{
  "n_layer": 16,
  "d_model": 384,
  "n_head": 3,
  "n_kv_head": 3,
  "head_dim": 128,
  "d_mlp": 1536,
  "vocab_size": 16384,
  "activation": "squared_relu",
  "norm": "rmsnorm",
  "norm_place": "pre",
  "norm_eps": 1e-06,
  "positions": "rope",
  "rope_base": 81100.0,
  "rope_fraction": 0.5,
  "qk_norm": true,
  "attn_scale": 0.119,
  "bias": "none",
  "tie_embeddings": false,
  "parallel_block": false,
  "extras": ["local attention windows", "value embeddings", "hashed n-gram embeddings", "an embedding shortcut", "skips across layers", "capped logits"],
  "init": "normal",
  "init_std_qkv": 0.0314,
  "init_std_o": 0.0,
  "init_std_up": 0.0314,
  "init_std_down": 0.0,
  "optimizer": "muon_variant",
  "lr": 0.00728,
  "beta1": 0.9,
  "weight_decay": 0.034,
  "lr_head": 0.0038,
  "warmup_steps": 0,
  "schedule": "wsd",
  "decay_fraction": 0.59,
  "decay_shape": "linear",
  "final_lr_fraction": 0.0,
  "batch_tokens": [16384, 32768, 49152],
  "seq_len": 1024,
  "doc_mask": true,
  "train_tokens": 286200000,
  "steps": 9492,
  "dataset": "wikipedia_en"
}
Each number is 500 + 25 x the weight over the matrix's rms, rounded and kept within 0 to 999. Layers, rows and columns count from 0. Numbers have three digits each.

# layer 13 MLP down (transposed), 1536x384, rms 0.0261, rows 1256-1396, columns 288-335
476508479538437514513502496523474525520467494466548459522472504444502478513458491498508507541506515511480475503498451477511523525485513536543541
500482504532493502510516520482488518482491495522483516501489475536459527506493483533570477496469481506488513521479527445482510472494504509509492
526487475531510498448524504524484493505524508498511508489467482485534496482501465465514511508554505538506501505511483486501500469492491525465479
493497505551501473492543499506508482520503450499508491444521522515531506488462469513486467516460474491483500477509529498510496488524547493490489
458476497477474474525480506466514503470501493493540509528505555489504485522468511488502453440490426501548461487543537518470513507497473504514493
508495493522482514520479490514516481492498491493503517511461487527527499500459518499477493504524476497522539469472502496483485555500521543477528
488515477535518487530508503486511509493519498554487510530475496486502470539468491459505505476534501471498502475501510495468531489514485481493494
483522502513462517499494536550494500506491548518527480467437512501483520483511490483491513505505532509472525511519531476541501462502533492460510
489601503474497525513478526524536487511514466542561521509482491525488542497484484497475496509489523532542513518491453536502476466462539516509521
517466510458480501505505497496495481480472492490494497500482505504480461517475487458494526512508483526508472489505487488484463530538472477475469
504489475493495546469491512480507522516492517514466501515477485485473522511498509475501478502517482473497495486482528515477505520488475514487477
507513475483497492497509516509544507490482503497508502478513487472496529489490480514521496459506498481493497489487464463501503480484490492513506
547520544515504485495530458466466484537519464522546529466484506511483512491475560504513442484494491449511521535541484508456450508500508540496516
484511488506485465521496525532544516513507499470500524514489487531521531465544487521502496519517528492502494511491491502480476479491512485490540
476531490468524483492461510494497525524501485499479522540502576516455454509479509427528498489505516508557515479512577553519503505493537433525538
481474497475510434508532479428493476530524534531493512517501517505523526512516498539457500500485487485502507513517518489509540531477531467463509
493513511528513541497485490494493482550504465547467505467503470533505496472493537459450503516518506464469489476486489531479502534471503504477499
478454514506499485510475497490540481475493470505505524488501483513483500496490487520518451504501532562465488463498485515440509509497500496485519
505498537538535534438495475590472494462520495495468514487534527519510543462481500517522485527507480554475507525516458496508486491509507474497489
531466489530518477498493493480503556449456494509498524495522514515430517476465481464541483463529480484498516524485443490473523510508463497501429
454488548493459498485487490539539476505498523512529485551490446460507520497449530499495515516499469460522490488512543492541469518503509424496544
503474520504517482480500490532537505514482498510488509523541491500508516512502518510461432517502520547503502476482483487504458561473494483455480
468494502472499474518519498478478471524513482499523517496514512516464498509518543503485468490504500474495481530507484525517488501520528498514508
510480488521476494442511498477462504482532516438504508506487527512466523511469502522450486478506510542482540470531529517499467530487498499533493
456527501472474499546474504524545524495446519546476487496531489510494498525458470442505490496493542522466506460454528498508514535502530506513494
507525484494531492487502447497482507508486502523493535513556480475480510471503498466502486517501513496509501477492551497509486460519484466489523
476516462512488509532516530548486529502552463462530477521563523494561503485542475436484462484524483525503502495524475495497511521435533513519494
532492506450440482487529498515479488498495502468491480515485499519471505517483452491468478501556506490484521492516470520499536502527513516476499
516492503506473483487533457519481501493509490494498502523504499499553489469485494525504576504483540532513486506485502498509533517519477499526556
533501494505505501479469481522521518495523497497496511507468494486479488457548521488511502499447464475494494461496454487520500477515459480487437
524504490463526508489512527524539516476515538497520457503505491483463499535510487485567469509499502511440549480503490489471514528527523491508522
527464506497479516491479462475512517503549504484487507494535483490504476475475489514556489545520488480515493483494490475500501491457457534500440
568477465506472543484479489506489476482506449472503509451563522480496488450473520534539483487486497472485556473470497468521520495475529496508505
495517491489520515486504533496474475548499473530492489483511512510504499492530494481466524463520490451488502518531498522504544470502513533488499
501513506496496467497520534497446530486517498499481493503488540514485477536471496500515534547529498489484530522508521503503493479500501474487524
504518516528514476470495510499504515444474489545506491495490515501503503487466487499510525486505510511513477493472505497505514485496507483491479
488517494501510468478486523507503510497478475488531493488510479518501507489456504526449544495466478476510507490494494462518456505476517507471463
488498487497497502508523525530479485479509493508524476550534492447568444476461517507494512521496477443497488515470534506507523503479494474520528
513462503522456499502491514463511562507533579497461502509479530486516525507518492493505420479536498481519469533476504485498535473478523475520546
533496514511504480454490482544483520555512475485467530498527541516460505497486506535478498541518524551493525535476531471517486503506493557506470
528493471480491491505509484470519490485489528466440479513526508500491501517508560551511549494492502514512505488480494515492532486548488498544438
493478502506494498485475475505509478511469474472489546525482547505494490529499495473511474457534468513502511480481522485513481487491478550505494
497514495462516461484551539545528556515507495514468491506546501472520495494462546481487540531486524506517500517523531497463520486538456522523489
489503512489487535480485497517501549499503518505462535503476497510490490468473519454540531512502528485503468453484518494494520506496488494523490
500476540503498512526496514498506502537533488548494491511484503471522524460500516477523506498456488512509494498487489500520455526481523491494477
519491518522489453492475468512500526492479466501477529486504491488537465514468504478509537568484558520541467523481492443492476477491496473508528
511535504497503507491502510473501522500506503483515482497513507505498494505502503530502495495497498500507505501519525482484497508512495503501509
496500518468513507494495503503532493500512477536513543493489484487516538484482499525509482516494511495507486514505468544493509511519486516472525
499522487507506457499485460461485517537488534491506528512548468506495483522527492503522497472520514498477449509512484495493467492486489526509521
491512514533489516450507512433475519491490475474504477481482480471523484473501506474455489508487460498518527515505506485560489529496525532525520
511490501493483503469498511461497521491493550491475552548516495476508495531479495457521494483495509455496540499497495513506445504475500476526497
529475501490462478515510495522430515539554473535478484499509517548544492519499495494534508516497477518503485489497563521499510495462523528519492
526484464517526472495496496480470459494524499463528489522506516519519472522479487505488472531478451491520488488518532445534520488464471532485510
537471545522491481492491520509469512488518525542511461527508493494537482457489506517478513534479490536484490482503538469508484498481472480473506
520509513491450494511521520498494540512507504479554480462517504531486499508450502464456504467497482493495452510439478509484507506502483491489510
496462519557539538490466475502529493467427487479500476498488526498502468515552518509536511512515499461473488468505489499540498558534472506472515
480501484514474495470495501466497514474489507533477526479513516527522495556500480512488522523530508474519491522519500486496510521494489482490495
503469451439481455458520455503488426504452523484458487525509524504464493467522469538486509492511481462519516502526555463497493467547465522496485
518482504517481481525451454500426473451488449464495486505479544471514546499538536426511494503459498470493479545472511521463485484490545477510512
506498538487495507538510495504532505531493523475512528460510518476507482535481507488496513507508503523475534513474481496519450480498512497537458
508498484506505492520497481508495512522532517502481495475482518483539485519501474549491500442507452495486507525470481522505485470516501489485523
510543485534507484495418519527494474463516515499459478526460524460482485497497512524507538548482482458515496517515498493542520497429485477450463
545499507500531495496514507539509504515543507516502495502492503506539516508480517512504485478522497479495509492490511504448525505482504509485514
516514522501520492514503479472468496456495468481462504458530495491563534512478509442481505484533524532467528564520557493479492470491469503501520
499479493508547499505515480537559509489523485472538477457544454500512527539508560495468500514519492491487523489532531493505497438510530531504529
514515501522493519502433488481510520485580515516505494486492466490521488500510509511493491494516506519504509526504509531531506484460492500522538
549511500464487501522501487505498492506502495493512495483449505482476539523490478472522491508526458496536563506514510453526480526553507498497503
526525519523517466500491513504517546514510451495546476486497457549497544505464490483522501518453491502491527450536454506458477539498497522549509
464490512503494521512515457506447480520487503481529507449517502476504479491476505521520528575454532540522449490495528492510489482522521485506504
498442492562481513508489509502538513451458509513440517462486536468491489521461496519474497517544458507495497526476524512513445486501473520534492
514517539494482520459528516515456506472491502479486503500540492510472506466536474542497483514470514502536529529533500511511504478479508470495534
507527504498530524507545491526545480524501491504456564506496486504520509491505494506512479496527497532493496491493466490527532489505505540449512
484494557448524491511495513539505527466440475533465484443536462506524465513523478493514539486560488502516522472518447530533431467507526485482555
486521551514458499457503512513518511502488484460525509543554481505522505508494552474463490487493487546533483521533513539493499522549472497459497
486500502499491522505491502511500467495497510532468513509518478516496531474502494496469472482508484487493538507474506505499483467530498534515519
492475492514501480552456505524478535465512514522498529468476494503566478480480525498515512481532549487514549545533492505499493502453522485501504
480477509494497484555471494504437514502496473508532502496473461494522603455431460485481487512496519480521496499559565510451487490450532549456542
476530505435557499479496489541539487453503464539478534542509472508513519509476517485532501504509508504509541505482514496492477537483567509526514
518500485491520478529510479483495513433501490492505491528507527505496508470499500482508442500458516476511494485525546508499487474519462493525532
481517485523428504472478538490481502508496587498491562521514481527454492508495482482481524549466522505505538528452492515498475523499475479510537
508490502444468499529521460472455575482499521478531470510480470490556515500509466461473570517530508481502530505477549512487479507458546482470537
511473500479472496519491511484478487467510511496493515528501522512462465501500511489507509495484501480518510530501468504483493511534516482501490
460569551487496506515470523501489502537498507465498519501479477525490510505543518501516462509491537486497507469492513510502490511527490518488469
500503512467531483450486488523476503467492506545495507513528498486513484465501529501531518527476514453492516495523513528486523489520502520479529
539516527512489473445501416473501501508498540448507523489477505526480484446509514503487485498475518511556539520477518469520521475521525484491515
510491526500518543503550527503526510518464520484501509451503472533509539515518495531518460471492482514463517466483532479468460537522527501510453
553483475506491504517492502527497500501455511487513483497488556527499501505465519507472508544483539500493518505503517504492490461474475532514526
476527494521532526465532549528534497535505515498465495512520483494511502512521501492533463505499458484520518493524474530499517522493505519477549
525525496510500466428495511463484487527516493517495535472532504520480493473469526548467561531488540497515519529450465495525491487552489438510485
500514533536526549529526502480536504491487495457459519486510490494525480493558514542494486561564531547457490479561513483457536553488442494483511
506493510464525472481463481498532518487512482519495493551492537471482487496535490460495494574451556492486450546527513485508526518542481523527498
464476516475534496510504523505544498491479477504511463545494536511498540523460498556484473521491518514512485477525561500542493503479521480533502
513523495555496509534474508512529508503475493492500458522513490526520504508516518526519525459502517479531496510492469471492516505493477488490459
506553516510522448516488463512483494499503496467484520470571473484536479475537479492503479563475496469532539538504520526479502530557509512525488
502481476455497501512497490497518511490507527491506503503535521500515484515507530468515529496548458536499459512492485511502503475503489477489469
520528485469503484511510494480491514499505516492505509510490498502493478506524497524492493484503521521514522496509504517511506463494504490500485
501502467474489510486476468495499457506481493486515503494486510498504506513531490499513479535498545500501479479512518502534502537478494505511502
532504543514479512453511476565534510462464492520506437452502492488528492461490477515503460460454478479478512515513516522564515461475575511468435
490523526531502491491481469480511506484500477450498545524502508514471493505483515485510499493500494510510487478503489503538465515473480490545443
524523467503481523484479505449511524505475483492531578465525547515508446492497526468526495517511494500483503471507513518505524459501503510508552
532469510529496475403487513532485454513495517504526481454527512503521520458502559511455447522479487498488452493497519515501533507508528507592475
437480490520458522538486487483510489498554479499471484529489515525491470536485494534495536479525471491518492478484510497486451460501487499513499
473436486541498479504514490510471512438522496523545497491522472484543481553504497519488505453496534502529478514458510493564479455467495535500492
509503512501500510532437512497519470511512449517524476483525485526493518511501530492498487526479493509494486466541495482498532501534502537483462
496485456527462492499516469467535476499521507483515501477465457529494539480506475507531488505525510494523533465529495524487473519484469457472568
516497474510469488499489478519478503494465490513475507507505502549528528502466508488492507501518523520509531483483480506455518486472468548497496
505481503467496492526455500501503527512526487500478572482524509504486494525448481562504486495479504540512505488501492484474464479541450558490478
530496496495487489528462522498499497508475492517490490525529541482515496531523489519518490511512522485503482531537503484513500547524477537492499
560475508484496512474507497493472462489491466452473501466491547516508506496506439528479505476521470468511492491504469517495490516489481505460477
509494472447485538548510491471473510538439480487474533512511498492460542522492538512504532474527484556542504503474474500503491516494495524511493
528485516522547501478468502468500492494500495493504498477487509526499446576485533515470463476491502516535524528513489505487542487526465495491504
502469537518488504509516556485455532483500517489497491508525462521528529471513497526528522494534487506523454479487495526510495486568476490461518
495551519488497531494484474485484520444525518556459521542509502507509477463488485478496484495528516473420515500484504458524524519521486530528486
556532490493464478554462488499494505509529497471500449503469513487507488499437512475540480536513522526437526443469495482507467521457528534518498
504502461488490550441509466472529494444511483523504473493524511515494489502500469500492473503501469501532511494511532553491456481470519544493475
448437467477475528503481476492469488452512505515467509465503508508492513502454523510497507487506513506492493462461452481526528469499516500533497
511499505518536478497481481534471533530467475538508521498473480465503483477525460489496479484503499542517510495432501461543518521473472571531471
472497519485511516491525488513532499530498554512499493506456547527506526487510496450481539533517519471506459466515519471515542486478470496508475
493532510503485515477516524503471459468505551481491493507521528498499499477494531485489498530478532491514489504457482497482496533539501482522508
492483506480477524493511477518519523483465521510507512495475519481534484489545472506482500490482516459503506536488488479498492503502503528502484
499472475480504480506528488507488503475504492479470476555530497503542454507518545476527477460513488471529521511489533532484502479497520514498477
583494478522534495507507463498488498480503525452510493537502468464483470503504480511463495507506499476525499490524513429502481492496507498517507
502478482503461556502556506530483471486494532533546490500477484539495495498544500440467476487514466514533488504473512502485464539528526473536505
551478520494491439529509550500530472512472449501474476493496541532504489558478529506505470515458463449512511488471472527555480500473496494477474
477465453451457511503447509503496477510506479481483489478518461511491464509508482477515485516512470521498513506477476491497530486470517501498549
534518500560501465518509517560519519525507524490505535477552453423502534483452545508545474515491471463465527484469539527507454475500521506498498
495482531503497489511436496475467493508490502503471483524529547497463465503518476444524466464493519504532501530531504513515453469445512485515500
493500522484480480526464487512524491462522463528497496534487494526477536500481510490496505493519498528505481480498506508476487531502480507520497
501532532505585529481474509462518466536515516544495494461477508470427527513452504495507515552548515505508530499486513529520487577502504547527552
498517541519500533496473465531508479496506577494489509507539476546485507548526446489496519469483499477459491431501484514521525540515563485521472
512489508509474489503510485483506526521516536506493505505509519501484511501515493486459511454513487499495521499489525505518492495492498493482528
501487492464486516457497475424463509551517554511514467468471477474463506470509534504478475484525517514521517456475442547529566506503470481487446
450446485489493462508472513504515523506487532507477455474481484473482515493504498485479483497500495506507479487513501482493498473477533526499512
501507495491507494497506507469518544535475489496504520514523485504555457464551411505526487510477514465462526471535527486479501507512485515493489
521443581477553463518532487499515499538510504500480536483528526565503511501523495520505498484549478479498523497475505514462473483498510547501510
468478469490486495555492513480541509487453477494484489496493498491481551494483486515499495498513525480483487494507481508486553477478459493481493
498505518513537511512526523501515513440465513503529489476540482470478506478514488474532511504493503509512502507510517488453505508495508544504489
511475493486474520517483488525524462472499507483489468490547478476502482547516490500520508459519485492487536550496450520513468461498458491496499
525468488514506462513497547470475551495468521497508461529520473501518501532543536490494507490511487508506536483512497464492503522528509489478495
501506501512508501524479489493489460456496512464518512469488496558479501465493488507488484495490477484480481498508496557489484520516534498499487
493500485462490511517476486514493444526494524492501492486463503478513484528470461531490485486540500505520482490466506477499511485478497511513479
# layer 13 MLP up, 1536x384, rms 0.109, rows 1257-1397, columns 288-335
479540480523558494516528538479464466487538497488533510484512509567486461530512512516490494530493469543485476512503544475526499476472526504494495
508508440487534476502519530528493481535519543473525514503532478479524517473510511507501497507477468509524476501503498540481459468520574495493480
510489495508494477478470475510530543533530505522488472500517469480465540512525505473478545534489519522494499480521506467498521487511521479493545
483457490467485461515498506468480533467526511537510505520562498488497520498514476465524497510545484489510469495487506489509534517502486493473525
499482490482493496474482509497509487478488492513504487526505497490521490500509446466529507496492487471497504506492556542474510500513522494487511
516512503503504495499493503485503489562487510503473506481528510507527514480496501513512521487506534499536545569530538469487481482501528490519432
527490482513521519520478535514510492537489498519527518482489472492500502499484486484511509528537487499492502495558506468529501482516498440478513
488497490498522526529487517526532479485494530494555457476492494532524505544522512514498506507442498506515521503501454505517501512537504520536493
525486496500483483536478490514505502484537470495511510507476486499465512464474498499494529506499526547498465520515451499497491483531492482509475
473534494486469506486471490476471539506489494498493496473481499515464528467509511493503507449495492499526513483472490517515490496465484483511493
490532481465491479500508481508519507477466520470518515524484510501482509522484528507533531526518516508463503522497483544520513463503523473468475
536535492503474492505502465456497509510510463516562503499499511487438479491446526471482491505483484509552491558520484520457477538477540505478496
487486523507531496492497505505539497450516530533481516502450496504486539506473513451501488439496512472526459498489504483527475485458477480506516
470529477531506489474467507544497533492515510513501537539514565491456438422477465471500495462546525519497433547499590557509542486490575474538518
479467507509485491481496548550513530487498475525492467503468514517532512546569545501479464424529460509524485508490460508497501410528454491493483
545590406486496466480469502513533505509511504506480522510483477485485501469500515511490513521494480491487508502511501522533520501492471485493491
475481481537510515532481492487520512519491501491505480513501504484510501487496518454485571517490462449482477481509474496537546479540490501510483
517530495499471499508509454513496536450573549505486509529506525506539494511494480496504500476473522525509478472500498506511471564543511465514517
520514528514504507526510497508470502465410505498506553508509476514511501462437485483497492485517505485510462484507460468463464520481479435540488
528482519526521484541526545503517470521497525536487538489506524518525480527494533489482446475494488471514500515534451529482501500453491504428490
495511475522527512568528501506474483508565507505515475482532481480520507507465477523546521478521493479531478467473487497524477494490453488483451
527512517534522506502511467540531504515499508488462509513491496495471512476520502460493488513518498491508501494488524512465492527486495500508512
480486528504497525474470501505517460537476497478485526522481554470487510492500468485492513527500479517553494487586490514486487535543474493515505
478507490495510479527551481506418511478492508488523512482500490493510534509502518489508469526472514505471507535505557470519486520507502536500516
488527469477457514492516518535479504482497509509513525486461500521515498514536487499480457486490512484485516477506471507522502474482498465509481
454496490519516524519479531504461512592496503507537503512563479470523485492531568457494471520516536502486461499488485515497510529440485473526525
487495535459545489467478519532460473477504515495480534506443473509464508499462492495515481507510506478524483524464486504487484503494464506415529
520509546520498480465511524487488502525487503482495484479487544508483497523547506512518503521499483503482487527516460500517507466537500489476520
511559543492499514551507501508519458498499431480534494450519476478475484499552484490543503509502458531529514484503483477529515487476486514538509
539512530482530546497496514489498558516516457492500487528467460486471499458471504503542493484471518547512504543523510495502503509503498500470540
494500502538474466555508474479492482502495521489437465544530518468435468475501554534528471496490517484485509465521499498494499476495421514520447
517506435525497517520441518549468497472506481465475512502502502476502464458501512518487503522511537501473506467492534521528559478456471519497525
511495491510482505478512501518508497535500494506524473522502453496531512558521504519470501496491510527503497515514501527489479481475534501537493
498485466508457451468519552435535511516503515509514526501510487526493462513473488483539486502523525444490461489513512470477489524515482491535474
479482478541501498505502508509505433504472452492525483530542522505509488538521478483483519498477501485514490459510474499516500485472477518532519
477503490480505509539506483499537472495501525514518513485495490512500533500488506532494520518508463557537517470497467512499494496507503488489476
504525514511510521522520502516521470518528499508503489533495482519527484520488528511505513526529521534529504511456519479529476474447481496480508
492500527500526502539500501502509523472510482483554501559539458509500490524479511522488487519481494487476499505542485457477522524488503492528490
511558499479538528489531481523497563525538482471455559482532501529485461514485525491448489506542530491465520499499523457472514490525500507479475
500521498527524499479491513518523488508521470525551493497482487505514511476468423504487493487459461470467509526513528508473505473487501479490507
533537509486484485479527502495492487468485465485477525481523480507491497463481538451484580506478520501518513467497501533490470495508491523499496
476550485431544523508529511487487521546549514477468496503467495508480465505510534507516497509478523495492542471472521498526480500513481543506509
521484534511535516533509465478495492485492485514529484515511524475479506542534524514467496439503493545521504517508452500433539513503484488493497
504524473484481510484492541472475534474573500504494506509500500454525481499542505489495481489452517517511478508515537488488460503499543461491517
462489502513480475489497506458505516514468525455515507501501475480513479495519498480492518492486474489469536514512512495480484502467421515520531
514518518497511494523495524515499516501493504520498490493512493461506541510531499420485491497511483516541489517497491487509515491492500515521496
439505480482521494497517526475477488480505492478522464511509520474489498595500495457525495482435508494494507495535527493513482506469484501529498
546506508508472474483461479491462497483474498467490478476508473465470501479522495563488501475496530479498505500520528541480542498504503465518516
507535530554484489504510443491515533528487480495504497519503522489524500546502506484504510503508550511532478527546502506531471494522506542523508
496523476490544498515471504462509546481472497503507541497546515469510509511543505461518554462494490492539508500490496495439494525505462474481528
513501501481497474488510480456458490522541496494500508507499485502533478498516514524478513505507506476478487497454528522529495452470510428482501
527513497535548529484494484479522529476461446477492502558510513484506535514539504507511487472517504498466514518503472485501508510486509487494491
530539514507472489511470509536461504498512482476529469528504522533491451509509530504593469483515498511500528474463520495503521517479505520482493
522506471444494505449468497476497542496513506453540538527557491480548511533476513499463524500471535516504513507587506490482478489502520426522510
496485465494479501503550489500469574476474502504521495505508515469521518518490501487500470520471465505512477486565474475498484506547494534479507
515496474515484468541492516494517476495534465509523491530519490513505501504524484533494487500508502496475507514507526529498499494511480481495498
502507478503499513527487523423499496533524448476493478509469495481501508476519501517474508534491495496481508495479507510549532531459491518540491
510483540511550491510479513466477512486501477478498465515511526541477494449496476489549496490537446499506476469477535501494482482493476493488498
490521470502494494500495485514451502448489497546490493523459476476493468505507490516479483524484517495508465502465524502535485514510491532474522
517500470542496513556523525509498478523524520509533497453507487533468492493503537510508479510504484492480484494511501506483537496559491507502503
527440475424486495530509549490465500481459506534498486488516539508492520503539542517513526496491491426455515525505519548507489491474495509465486
483471539520518478486514500510521504504439441493486518499454464508502522519579516495520516504522473504491463487511527512479467483507445466527513
465505525483508515507497497515510490455559505459482466492479467504493510505529538482492490495541534523499515521524513492487509515465493471462486
466538476469508515506539502504512510456469516452560513496546483443531469475498475532528525531512488519502476486461558524494499521518477485476550
511508524482535561511489524525520547489517476507520492519500558514522489468511511512519478440489490496517521507524464476505494535505512510481546
509522516520527503493530480520518494539478419502490518473477561469517511521488484527554518522500494493458502504454488517495506513507488515494438
537482517500484505512526499517542478507501503454496526481477507479501513514473523469508540500525532487489487509511493503497511506456497481494425
484465515484473508466505487497488483485490490560498454459462505532548494483470490483504535493481521503483467523492567457537472494449479481463503
504475479531516469552475498494501512466468502528470486440515535473479533469502553490503486485506458586507437506514474471444455503509469441509491
477509523526499499484490454485487517510516508541465514510475523483475497523506522485518470513496520502518534482513485535486526553492516507514519
505565477482543434467551521524442494544472499506500502500481507518535522463531497507472526482539465499535451525516486505527509505482526477517504
476528550502540492475604492519520509514462455534430480449546500485491472526521512515521503497492530497497476489522462566472493459514525500539497
496503527500474508541497521499497506480440484489489545520511506541516470492507520467476500438506486583526444520446496492487538523534462518480483
477498504512479552535499512490514519516509487509460499481496481515495490473491485476474504497505464482490466511496486480495532514490505439549486
530487497487503471511494462491471503526527505471510519487526509511521526467509496497480481499463516493495495493510487526445465520497456512451488
473494466479517525512498503499446493481520526508506489454490463436530504487493475467502468505489512504508462490488532509488512541489482532501539
516505497493504525510488484465515478481531510498507487505518463485495532474481495512511507535491497481506472529474493548495502506463509509451510
484507488512471519558534504522507514507511497511522496460542478504467485488468528471493532495506468470461480474553492494489493494554512492517544
487480523494498503473520496503484460506487504492511516474507476475503512513495475475515504483507529513481514504525499473491491505520513503529520
510514483435507506546494465461482559514488525472501501478493482507534530509477521439465558513492550461473565491467556492455479462468521530451514
456464503505475514507508490496529509492522525511449533504496467545527516498493521495501492513472481521495472467484518463510497503479526483514447
495554516507515497474483501497530493483494482498561496494486483525512504516470470437503500515485498506472497476515481484516454530495506476504475
494567476466508436511482496511496503511483527501445516496472491497520488481576497497486514463489522506476542485470499505538488469500517459477496
497485464504516492534500511494507552531528519483510514492494480508494477510504491486501570475491465524496511536458506470489476461520541457494483
474487450519481494502519501484463530497525490491513498499482515545506498472489462535545500494493468476527500443561503462507514542492506504529494
519511467538511538484523498520505497476514507488494451480513520513471478493478521467502486537469498527485518471520487487498489495456456506517520
519508521554484524466525542522502500508457493526497505463508475516523510487505548497510489487502450509508511484526512522497508545472526466509517
518502502509483475518485477517467477528548502514494482537489520507478483511530498516591477525492498527511482487510473485486472492489484523486478
474514495480525480449546471492545503528515484446514465548519538535482539500498504489466501475544469497481530495506509485513493552491524473508431
474502532480480499491519496503447486480467500516505499489516452516506478495500478505536490502504489484494494534539444466531531521507510485479545
504508556529498502500475477479488477518486474493489475527484536522471536567481491530530497494513538510559448480470492505460500486513502491512502
449509518544470515482498522509508506497479455484493510525483507477509492510497523494510471513523487507497512527491493498511472495481514496507508
504553507463523490543480480530495561499455503476481560507528513506495466475503435486512485509500498505482517545487498468450513488450504485468515
501502510530491528496536481528515531556507505475504481476530505540495495462529487456515480472476491508468497459504489519472506463503527490501493
512494501502506505514508497492495514500490518521492501511513508490513524510465532491469509502546495495507463519498464497517470516508516519464497
511517481485492544496490478517499518509515451462459528485467495510498507534487538478515491500522490491518545516483463483487511516510507533496542
515495477533507460487439517537450494524460523496503489510492505452529491500494479503492572481484496470489479532527513516522488494481506522521497
506519466474535400483483497520492491486501481523508525469526481489509533486504514519481473515493541485532498488488509501477516525511535490488527
513513478488512459543501500499510509506544531503494472522497537504536539496518502521520471527526496462485461460490463488514465507500484509490488
540486514484502485434516476498517517495539535485457507503525507485528490491526524511522509532534495516471506479574518555482490500496531509468508
500525531474510496515491512525506554498479511469463513511499517502481467459477487515505513466512527495505505439510506513497520488521529462533471
509513475440512433509507486522536482454508485510502526485504509544541536524488468499500497485533483480472501566488480511488499483488497456461522
514561501469499485519532539462495493485485504486517519491527488515522501469514454533469589511522480502479454492482495484531507483537476479460504
533486510518530510478495479500468477506491511539508510527491495526506484526490500443561503525467536512506540478499527540517543534541449514473507
538497489491523509493475462480520461549491425514441524485533435538487531505519529490469516509486518489495474501491501476526467501483499548491521
477514498492487489544465516553467480479475515451556539487520496474532525493456480467511466537452499515473508464472553476515507491551501483434540
497524479490520504480485481519474462495551509466497467480503476516532515492508507488536455488483478485485485518515511489496520509505506521442502
542501420488473496530458530483492551563527515495478519482525511471511494482490495515517490483550486542542505554518471493515477464466438478520491
496496532420490524469473443466510512552515465500489465511500518518500505486530528492529521522515481486503453503453514482544518529519516530522513
537538484518496526516497483448459538468482498499532475468511471444507509539509513512508505521433486501488483478498499508516506484503499423473507
460460506464503527490538513510486501539481515493497475512513508492525515518538478518485483534479544492509516483501478521484464492492513500498540
479534486435522483467479481503515529477507524516461535550539464497505490479487456522465550477528490526487497517501517478495499513530479463486527
487505502450526500543480466522516485489471501478508522511483509537460480482481492485502484440512493494490514445528483502525526502512483523528503
547481438464486474475503483495508475495511481469517532489501529496471521475522529491506454484493486464494501535495523510480508509536501484529496
481507475492487503493502445502448457478486512505517476454471498539491545528529517470495491519481496489493500499456511539511558490500515526512502
467536459502519493497511504518450525536485449529512481534505460552558478540545504551508499520486515550495463512498479472485568480550463434516496
538527511503470449515535493521507448520549528483496502509498497493490499468514480509502491502492482486558513497488478499474505510480514512541484
478531465499536463488499502489515512513476459514511491511463488516497533520522481539503474466487497481488451504559513462506515462500485518470487
515513530539480476556533481535510493491468489496475490469526505519496484518488503468508509473502496526488516494477432531508526493542500509530489
482515483513515490497518484537532437526482513532504509524538529481524530552509515476485501455492504472452523536502458469460528509544503515527525
480474493508493497484481482511458501461471479507482512525537498475466484474513576482513474516502475499532505496488488469484457469550438519496475
533501487516513531512543514528480528507480496514504509497503490531521515485513448469500479491521508506511511484501554522475512509509534512523520
547509503524501479510525514464482513491485488487477487489471497520503518518527499493485538507473540487498487515489514529512507493470487488497510
484489507473505482534497540541489476554498492487497505533473492479519492519532543480532492495467492511499492513520499498509490497522528473471459
517550503506470500535467468501493494531533484494474504499522487514505457485521512485494508462516449479471477465478458486499507552491535505512485
481531491508503546496453497451497539567500491428501507470460477492492500510505515536519495536466500541535465484526547519512512477512505516502485
480541482519463514520506507478537516489494546516483481515493496443469495505530466484483509497496473541493497487500515492506490488533520495534480
486554475499473481488508496479487490484477511470515481496474559499414525484496517516507510545506487520491479509533476496486523496505476484496524
558519508541482488463504442503541480489511527445512450543486482458504470511512480469533500484458523490447523478459499529506502546540523419494497
468506516499536470492487519530513554447507507499426480495484507496492533493493514458495491534487472457503476494489523462519486512496508521489519
452506486536480483487515489480485500516487500504535518475516510470491517468477522471492483512518521474470496472491423522499471488561495464492498
495474473505487502522470502553520497510517452470506464474526452457494499503482468506486472512479495490525505518486497479519474503491500457519521
489522498466487515537503520504505481534502516462501534535507518504477465470470521504539486511508530510567474500515508549516527503462490491541510
505486513489483504543511536506441484491480507497481471495501489496483486530520514479472469516514546535503493460492500511491492500529456535471499
498518461488524473511488513476507527467490490514498515500493490508512534488550507497489521510479533506474488494507519505492518491469445479515496
495477513494482512489531493547493472462538528488456489517526513505540503467467511505528494472473504492532493527470537507544519487473531455515492
509474448491501435487476496500505463474511507467535508495485490508499512522475476465469496561514509514500524432475438515532509482505484461474502
496479512459497495530524511447485516481485464507470506500527443520499484485479516501468527472524493539491529534504525474498510502464476486482523
521506488549485480471493512454526492497444478530457487511467472500475544455505429514478477456478490511521481459524475522545500485466471480475510
503491494500500523438518457495489527473498471462496489516482494444479550487470522533491521504462504546547498524483525520487496488495480532475509
460514498500471500494509529499509541509462523485497485537519525480474460503530467495461452384495486541536511507491476490515489470482507465444494